Weights of a small GPT-style language model, trained from scratch on English Wikipedia: MLP 384 squared ReLU.
Each number is 50 + 12 x the weight over its row's rms, rounded and kept within 0 to 99. Layers, rows and columns count from 0. The size before them is the row's rms in percent of the matrix's.

# layer 4 attention value, 96x96, rms 0.187, rows 0-95, columns 48-95
098:40 75 43 55 66 61 52 56 69 48 49 55 43 55 34 33 64 46 51 51 39 57 39 47 67 40 65 61 56 68 46 36 38 39 06 44 65 61 36 47 40 64 68 34 62 41 74 34
089:36 41 53 40 54 51 53 55 40 64 63 48 59 83 44 62 30 59 43 50 52 39 51 56 66 47 60 40 47 55 33 40 70 40 48 37 36 70 50 41 47 65 54 30 52 56 50 52
096:63 40 61 55 36 72 57 65 56 43 44 57 57 62 42 63 35 46 46 54 51 48 71 57 58 66 35 51 35 52 47 58 49 63 43 37 26 60 37 51 42 35 36 39 35 56 58 38
079:55 63 61 59 42 52 43 54 80 24 62 55 53 74 46 50 41 59 45 61 35 50 31 41 58 39 57 42 32 68 58 36 56 34 67 46 67 46 36 44 69 57 62 45 70 60 66 28
086:39 40 41 40 70 34 65 62 49 74 38 45 46 58 23 44 74 50 33 46 53 60 51 54 36 59 49 53 52 50 28 48 45 56 33 37 39 41 61 47 48 09 38 61 55 48 69 49
080:37 60 35 70 43 45 31 45 57 53 46 63 32 52 41 41 57 47 57 64 87 30 40 47 59 32 25 54 69 51 39 45 60 32 47 55 63 71 44 51 42 38 40 49 62 46 54 76
081:42 35 35 38 64 52 33 33 76 34 73 44 42 55 61 47 64 33 65 27 57 43 51 56 41 32 44 52 50 50 39 48 40 40 66 57 59 53 46 59 32 24 60 50 55 41 36 51
120:35 28 55 69 52 34 35 39 41 68 37 55 48 47 72 52 50 49 59 54 48 69 41 47 61 38 53 59 61 48 56 52 54 28 52 53 54 49 41 49 39 45 24 51 62 55 23 61
081:47 57 54 48 67 46 33 62 50 35 66 69 29 37 58 40 62 56 55 39 40 38 71 46 46 51 51 54 47 56 54 75 61 65 76 66 44 60 25 57 42 52 62 22 46 47 56 57
082:64 33 33 65 68 36 54 78 57 37 53 42 39 49 41 17 70 50 40 44 59 41 61 54 58 47 63 47 39 67 19 40 48 42 33 49 41 49 28 63 49 49 41 61 61 41 46 71
111:48 49 65 22 52 52 42 46 58 69 32 61 53 63 55 52 39 57 51 47 41 50 59 40 56 38 64 74 53 48 39 41 30 37 40 42 44 63 67 37 50 34 33 49 50 48 46 57
093:45 65 40 40 58 52 40 32 68 29 56 35 54 45 41 59 58 58 38 38 46 61 44 56 58 50 48 41 28 50 70 46 50 79 60 31 22 61 47 48 65 50 46 40 55 51 36 54
107:54 59 33 50 42 63 57 60 51 25 43 62 43 69 33 27 52 65 31 51 37 44 74 53 38 67 54 58 37 47 53 43 28 62 57 15 46 61 44 52 39 47 76 48 49 42 74 52
095:70 45 26 52 33 36 45 58 54 60 40 43 46 54 38 49 52 54 49 37 41 44 47 48 65 60 88 40 62 67 56 33 45 32 36 53 44 41 45 58 60 61 66 29 57 49 53 33
090:44 51 64 37 55 35 57 32 57 46 46 51 63 72 49 60 34 39 63 65 48 29 57 51 48 44 63 46 46 27 46 54 47 54 59 53 17 50 57 42 64 51 57 90 40 59 43 62
088:58 61 54 29 59 43 57 56 38 39 54 61 28 47 17 72 72 51 53 35 39 49 49 42 29 51 38 54 46 62 56 50 63 68 40 51 65 26 52 67 65 64 62 41 54 63 77 43
098:55 69 32 48 34 47 52 51 47 26 53 44 58 59 39 32 38 41 47 81 48 41 53 47 52 70 55 57 46 65 46 39 43 67 38 46 43 43 65 56 41 52 62 70 63 52 81 50
094:57 54 41 53 41 75 64 54 55 43 45 32 49 45 43 43 60 54 24 44 40 68 62 65 64 45 41 32 37 60 59 56 24 46 45 51 48 46 48 44 41 32 52 50 45 63 70 83
094:50 52 45 62 51 52 37 59 44 38 50 46 39 59 69 48 42 34 42 65 47 43 62 59 63 58 56 37 59 60 62 63 73 52 50 40 44 59 62 44 47 40 44 36 61 39 59 40
094:37 57 52 30 34 74 49 39 50 58 41 70 49 47 51 49 32 53 56 53 45 54 62 50 32 59 31 41 30 42 42 39 47 54 57 45 37 55 53 40 33 53 39 48 30 76 71 71
095:37 66 53 39 60 68 45 43 78 68 51 37 52 52 43 57 60 31 61 43 52 49 39 42 39 46 45 53 36 35 77 41 33 50 37 54 51 53 78 29 63 40 45 45 70 36 43 56
079:39 67 42 49 50 52 54 61 47 55 41 38 47 75 49 55 41 63 45 54 79 38 32 33 42 52 60 47 77 45 32 43 54 23 54 36 52 53 54 48 44 46 58 72 70 51 50 53
081:27 38 57 45 61 60 69 52 47 45 41 58 65 33 51 59 47 57 29 47 45 72 63 50 46 41 45 38 58 61 34 37 60 39 48 24 56 60 40 77 64 67 61 47 47 38 65 47
084:53 56 62 24 35 71 42 24 27 58 49 73 52 45 41 59 53 29 55 49 44 59 40 44 42 50 45 34 39 54 50 53 41 43 50 51 37 44 51 56 61 56 29 58 36 61 34 53
082:44 35 62 48 35 60 65 41 65 47 54 60 44 50 42 41 35 54 57 79 31 58 43 53 62 61 45 50 69 44 61 48 34 44 69 62 53 45 53 47 69 51 36 48 43 51 70 45
092:32 42 70 46 59 55 75 39 24 65 40 31 41 26 64 60 46 43 48 50 35 46 53 45 36 47 56 48 56 53 38 46 64 49 54 47 49 58 53 56 58 55 44 60 37 55 32 37
081:56 52 49 51 57 27 61 50 30 39 65 38 35 51 54 32 62 52 56 57 44 55 60 45 63 66 39 47 55 36 61 65 49 73 46 71 42 52 28 52 21 76 63 47 38 72 54 37
072:50 39 34 54 59 48 57 35 48 65 41 62 42 53 33 59 46 39 70 63 80 47 40 47 27 39 59 63 47 47 45 40 46 50 44 67 53 36 39 64 57 58 47 56 23 32 43 51
086:43 74 51 45 72 32 34 41 37 35 58 29 50 39 37 65 54 38 28 59 48 49 42 58 33 47 67 44 75 40 55 55 52 47 43 56 46 22 28 77 46 36 64 42 54 33 47 46
086:45 36 28 52 63 62 62 63 51 43 59 65 38 32 42 47 67 60 66 40 37 70 65 67 71 44 56 62 56 77 39 52 47 44 58 44 66 45 59 42 45 40 45 41 36 57 71 56
084:43 43 46 47 54 59 52 42 39 46 77 24 42 28 39 49 51 57 63 53 55 63 39 36 63 40 64 66 51 60 38 48 69 26 38 55 45 69 57 44 36 49 62 63 44 56 45 60
081:30 38 37 58 47 29 54 54 61 43 59 59 58 45 51 57 41 43 66 58 54 54 59 43 55 46 33 62 52 48 57 47 75 30 53 46 64 52 24 66 36 54 71 59 55 50 61 45
074:49 42 54 61 58 35 47 45 43 58 36 28 43 49 75 63 46 63 62 39 34 35 51 43 53 48 46 54 53 45 55 32 61 27 77 50 55 50 49 57 49 43 64 55 51 37 53 45
082:31 68 55 44 37 61 68 50 53 53 47 54 55 65 47 72 50 56 24 68 51 69 72 42 54 44 67 69 40 44 69 17 46 57 57 51 62 43 30 55 32 34 36 43 53 54 46 49
066:51 70 50 45 42 50 41 49 54 51 19 64 46 53 64 64 49 72 39 57 44 43 53 24 61 33 44 46 61 65 38 45 72 18 53 51 47 69 39 43 36 47 52 46 57 56 63 58
082:46 39 56 65 67 35 52 41 44 39 44 36 48 70 60 46 58 56 60 50 38 73 35 52 65 24 65 57 64 57 37 68 48 30 36 37 71 61 52 48 35 51 53 55 17 35 61 52
079:42 68 68 45 70 45 44 59 44 66 56 32 46 29 66 46 42 51 30 60 39 45 40 33 57 34 35 39 37 58 65 54 50 56 47 47 55 27 63 52 55 12 30 41 54 59 38 43
085:65 65 48 50 41 60 74 74 40 69 36 64 58 48 40 53 31 61 25 47 52 32 73 42 56 51 54 34 35 42 45 31 51 36 40 64 39 61 59 42 45 34 30 46 78 57 51 43
084:27 46 58 44 47 66 62 45 41 41 52 49 78 55 29 43 40 37 55 56 25 50 30 41 56 46 63 47 28 60 64 61 43 36 61 66 46 57 57 49 48 55 58 54 81 53 58 44
081:57 32 38 27 45 50 53 54 57 35 50 54 29 39 63 51 44 46 47 38 68 48 40 47 28 26 52 46 49 33 43 40 72 82 51 66 61 68 62 56 44 51 46 60 39 51 58 48
076:66 53 44 35 41 57 53 30 48 70 41 34 35 35 34 43 49 24 66 48 48 51 60 57 29 56 35 40 56 41 55 37 40 59 60 48 59 57 35 42 69 44 42 60 47 68 33 73
070:42 54 59 58 45 49 59 55 56 43 52 53 54 67 43 72 51 45 24 79 53 57 48 66 45 58 66 33 56 42 57 53 50 35 63 72 60 45 62 75 44 45 53 23 33 40 46 47
069:38 72 21 61 69 46 43 66 42 26 74 53 57 60 71 52 52 57 59 46 61 43 60 49 50 61 66 52 45 55 64 46 63 66 56 50 40 36 45 54 50 52 56 34 49 43 54 61
064:71 31 58 60 52 40 55 73 58 55 27 55 50 56 59 65 42 54 52 47 39 52 39 65 55 83 60 48 48 56 71 24 32 46 51 50 33 51 43 46 45 68 52 34 63 40 54 57
074:70 43 42 46 57 59 64 49 48 31 63 48 27 46 61 59 53 51 44 48 64 84 59 51 52 51 50 23 41 42 56 44 51 56 58 45 63 50 63 36 55 36 50 34 59 53 36 32
071:51 53 50 56 57 52 31 63 42 60 36 61 46 57 38 63 31 42 62 53 74 69 53 58 42 46 22 55 50 29 43 56 29 43 56 51 67 54 77 69 50 49 67 42 46 45 56 39
087:54 47 42 54 30 29 48 60 68 57 40 52 42 52 77 62 72 34 64 36 58 42 34 43 38 56 37 52 67 48 44 61 94 49 50 61 65 42 36 44 52 75 48 57 63 35 52 65
092:28 70 51 45 46 66 49 62 58 59 42 53 59 53 56 48 36 56 56 57 46 48 80 56 27 57 40 47 41 47 74 44 16 46 53 55 41 44 51 55 46 18 24 46 76 67 44 47
072:65 74 54 49 20 33 58 66 37 29 51 52 26 58 38 66 55 44 61 52 36 42 46 47 56 36 51 71 51 48 65 61 30 53 49 44 40 53 50 47 46 48 63 43 63 58 56 28
099:48 52 64 41 60 56 43 50 39 43 50 64 50 45 64 49 61 53 34 51 41 40 56 42 47 65 53 24 27 43 59 53 65 56 39 58 54 59 72 27 61 24 29 46 32 37 39 41
078:34 49 50 68 35 46 40 54 47 65 46 47 47 53 70 38 43 50 45 59 47 51 46 53 57 43 50 44 51 32 35 44 42 76 51 47 48 44 60 56 72 60 55 43 50 35 50 56
073:56 51 73 53 58 58 43 70 47 52 47 59 39 42 64 48 53 54 46 49 57 57 59 62 42 74 54 49 36 30 46 48 64 49 47 54 64 42 45 74 31 41 24 41 77 57 40 50
084:51 50 50 42 40 69 41 69 52 28 31 40 76 58 49 64 37 55 38 64 59 40 63 62 46 63 37 43 43 55 34 31 51 28 58 29 29 41 43 54 58 39 22 34 72 53 54 61
072:28 72 41 55 51 69 77 66 46 39 31 75 29 39 50 51 60 49 46 42 68 46 79 50 35 49 56 60 31 47 52 43 51 66 45 44 55 37 53 61 66 54 40 32 31 66 43 57
087:42 40 39 58 66 74 67 70 50 61 39 46 47 49 38 41 59 41 42 58 63 83 77 56 34 48 51 41 46 36 56 36 34 65 51 52 61 62 59 63 49 32 39 33 33 58 30 46
083:33 56 25 50 63 57 49 67 60 41 45 44 51 78 23 47 60 36 50 26 60 40 40 49 59 59 53 62 39 65 37 49 56 54 44 55 52 45 48 53 18 45 72 42 45 48 49 69
096:28 66 55 47 45 66 52 51 28 57 51 59 43 28 65 49 38 52 59 54 48 48 68 47 51 62 39 38 40 49 50 56 44 55 52 52 56 45 64 51 56 35 17 57 57 60 26 45
089:69 65 50 42 54 56 34 62 45 50 49 35 42 56 33 55 43 67 49 40 41 26 70 75 52 57 45 55 51 50 41 52 39 38 43 34 44 44 77 51 57 44 46 35 91 74 53 58
075:39 42 34 56 71 64 49 61 45 57 73 40 34 37 38 66 50 50 67 41 42 42 50 47 42 56 56 54 51 26 73 32 48 55 47 62 48 28 42 47 72 33 44 47 80 62 30 33
077:48 39 62 47 80 62 68 46 34 72 41 50 59 22 67 70 41 52 45 37 35 54 47 44 46 37 41 59 50 51 57 42 43 28 46 57 47 43 37 48 58 55 36 36 46 71 38 54
068:57 68 58 47 42 72 29 36 55 62 50 56 58 27 71 44 52 63 52 41 54 30 69 69 57 53 39 27 44 52 51 64 41 50 59 43 30 41 51 54 65 45 59 40 41 48 62 43
085:40 50 53 54 57 49 59 38 73 48 46 51 42 17 72 49 56 28 53 45 56 62 54 59 50 51 41 42 66 52 47 33 39 50 49 38 31 57 67 50 30 11 36 56 55 55 34 43
080:56 56 39 52 71 76 49 41 51 63 56 43 52 33 48 71 50 24 49 41 43 54 54 65 51 56 58 52 46 56 54 14 25 65 55 78 40 35 54 54 46 59 32 68 32 56 49 46
078:30 32 57 46 56 45 49 32 30 55 51 33 51 46 53 30 33 53 66 43 54 54 54 49 55 40 35 52 62 43 38 73 67 66 62 52 49 56 47 35 48 37 42 67 26 74 46 55
129:63 49 47 30 47 29 66 50 28 40 71 65 68 58 55 46 52 34 54 46 39 42 49 69 57 47 64 45 64 56 46 48 36 45 63 63 64 42 72 45 35 36 52 32 51 46 46 50
111:70 45 32 50 39 72 70 43 54 56 35 27 30 47 35 50 40 63 56 64 32 50 56 47 29 52 44 68 28 56 37 68 35 57 52 42 64 68 49 73 43 63 49 46 42 57 62 68
111:70 53 65 31 48 39 59 69 57 44 50 55 53 58 26 56 53 52 68 54 38 38 25 53 49 40 62 52 64 57 56 48 66 34 47 46 75 53 59 56 54 53 45 19 19 38 50 49
112:64 55 55 59 46 42 47 45 58 63 41 45 24 52 34 58 33 53 54 67 48 48 43 65 59 32 41 50 66 43 31 61 41 31 41 26 53 50 41 53 29 49 41 58 48 63 55 44
141:35 36 52 49 36 38 56 31 62 54 52 42 55 56 28 70 49 49 39 51 64 39 47 61 59 25 74 49 42 59 51 43 26 48 38 63 38 55 68 43 78 53 36 68 30 37 55 46
130:52 42 44 42 46 32 49 27 42 82 41 52 35 21 41 52 55 40 47 60 63 43 51 65 53 56 69 48 55 31 48 40 35 55 54 64 45 53 73 59 47 37 37 68 38 56 48 48
123:78 54 68 31 64 36 60 57 59 60 66 64 64 61 59 33 57 62 56 54 47 38 54 19 42 51 44 29 60 49 51 40 70 17 41 53 58 39 46 61 45 50 49 34 52 39 68 52
101:73 67 55 58 76 67 67 54 54 21 56 50 60 40 29 39 44 41 44 40 75 33 68 59 38 62 43 64 53 38 56 52 38 60 54 50 51 67 39 66 56 46 70 45 48 48 35 43
144:52 66 29 60 56 53 65 29 64 69 41 35 59 51 39 40 40 58 38 46 26 46 46 49 37 55 49 50 36 53 44 59 48 65 48 52 31 39 47 45 54 58 46 51 34 43 60 54
121:40 52 66 43 34 79 48 51 73 51 56 23 61 50 65 50 41 43 57 62 71 49 65 39 66 42 43 62 45 22 27 50 49 46 47 61 44 40 50 48 62 38 67 48 39 48 44 61
107:37 38 58 49 59 52 65 51 56 49 74 50 55 50 50 50 67 59 41 38 47 61 61 50 66 65 14 67 50 56 51 41 52 48 31 48 42 55 34 51 18 58 64 52 28 43 41 57
125:49 78 52 44 56 50 65 34 68 65 38 56 52 52 46 56 55 55 44 65 58 61 48 19 49 55 39 55 38 39 46 42 39 28 33 46 40 49 61 45 35 30 51 61 58 47 45 46
103:63 45 54 19 14 63 27 48 32 35 41 42 32 49 47 56 52 44 39 75 29 45 40 48 44 51 36 71 43 49 59 44 42 40 44 53 63 46 55 35 32 72 49 36 51 33 43 45
127:62 52 44 45 47 57 60 56 42 54 64 50 66 48 53 45 55 56 53 45 37 63 60 38 51 48 29 80 30 51 44 42 25 61 53 52 39 46 94 52 46 58 34 38 63 50 68 43
146:39 60 54 39 41 41 22 40 47 61 73 58 47 31 38 67 61 47 54 63 63 43 36 40 57 52 43 39 87 45 52 53 43 49 64 41 52 49 37 61 41 50 61 59 42 51 55 62
123:52 40 52 39 33 40 27 53 50 54 57 42 65 35 51 23 47 48 58 81 34 49 49 73 51 60 47 37 47 28 45 60 40 62 46 52 42 64 65 49 60 52 54 40 62 30 45 70
130:53 48 35 56 53 53 56 55 83 62 43 38 44 44 44 49 45 71 44 64 46 59 49 59 24 41 43 49 51 57 40 39 57 48 41 41 42 63 50 75 33 59 49 65 72 30 44 41
129:71 56 49 66 47 66 68 48 29 56 59 47 35 36 50 63 47 62 55 51 66 21 29 68 60 78 62 46 65 60 45 34 27 43 48 50 45 47 28 55 58 48 54 42 37 42 47 55
142:48 52 53 72 55 66 47 55 45 47 52 61 47 67 45 47 34 74 66 41 33 49 33 46 61 67 37 55 55 38 46 35 44 55 52 70 47 38 53 56 63 38 51 60 32 34 41 44
127:30 33 36 44 64 37 60 42 62 51 69 60 64 38 42 37 49 66 37 45 71 58 35 43 43 62 55 51 43 49 54 60 57 68 41 58 43 36 50 43 62 64 72 40 47 49 60 48
132:32 35 39 56 48 45 43 61 57 63 54 42 37 34 48 69 52 58 53 56 37 57 54 59 51 56 67 32 80 42 56 60 57 42 49 50 39 42 31 44 46 37 33 76 55 56 61 74
115:61 62 25 29 56 46 49 43 72 44 51 41 48 50 62 48 51 70 47 58 34 34 45 61 50 60 55 34 44 44 38 50 45 48 60 68 44 64 21 55 36 63 52 89 33 39 42 54
136:49 37 51 46 72 48 54 47 53 78 47 73 43 59 69 66 64 42 43 41 33 33 45 57 66 46 45 60 48 65 55 64 41 64 36 46 65 50 61 40 53 53 64 49 61 67 65 44
131:43 91 59 51 68 50 50 41 43 54 70 49 46 57 73 38 59 56 32 41 64 55 52 42 67 42 51 38 40 45 50 39 67 52 14 44 41 38 30 50 43 60 50 48 62 56 44 46
118:46 73 39 56 46 35 34 56 49 57 48 55 36 37 61 35 40 52 50 39 33 43 66 43 37 32 53 43 46 41 54 53 60 40 45 67 30 62 42 59 52 64 58 62 47 47 45 50
122:70 46 55 41 44 32 58 43 34 37 47 66 54 64 73 35 67 63 49 63 37 44 63 57 48 44 30 52 36 41 47 43 39 61 29 51 27 57 57 47 66 54 41 49 58 46 61 33
125:44 41 50 56 74 35 68 63 40 66 65 31 36 65 62 47 63 61 46 39 42 43 64 49 54 39 17 31 52 52 52 44 59 48 61 54 65 34 63 43 50 59 43 67 55 39 59 47
133:52 58 35 46 52 38 66 49 64 42 50 29 48 47 43 46 46 62 60 44 43 51 61 41 51 20 55 47 71 58 52 61 62 58 43 46 56 38 60 42 56 45 51 44 39 23 58 55
119:63 20 32 40 50 53 48 38 42 45 59 48 57 64 38 44 67 24 63 56 50 48 54 36 53 61 42 33 66 61 48 68 73 35 48 37 64 43 34 40 40 38 47 62 58 61 48 42
119:52 48 27 65 32 35 50 37 62 64 50 63 32 30 39 54 51 68 40 47 62 41 27 47 61 23 49 67 57 52 60 61 40 40 50 58 41 53 25 58 35 66 41 44 44 43 47 65
127:63 24 47 49 65 51 49 62 38 60 33 42 50 44 45 47 67 48 55 55 61 51 58 37 45 59 71 47 62 76 59 31 62 48 54 62 49 70 51 41 47 57 52 53 24 29 68 51
123:62 72 41 53 45 53 77 51 46 81 56 68 59 52 56 40 22 45 58 60 45 32 52 68 27 62 64 60 59 51 38 41 56 59 28 40 41 57 52 36 56 51 41 41 60 54 42 49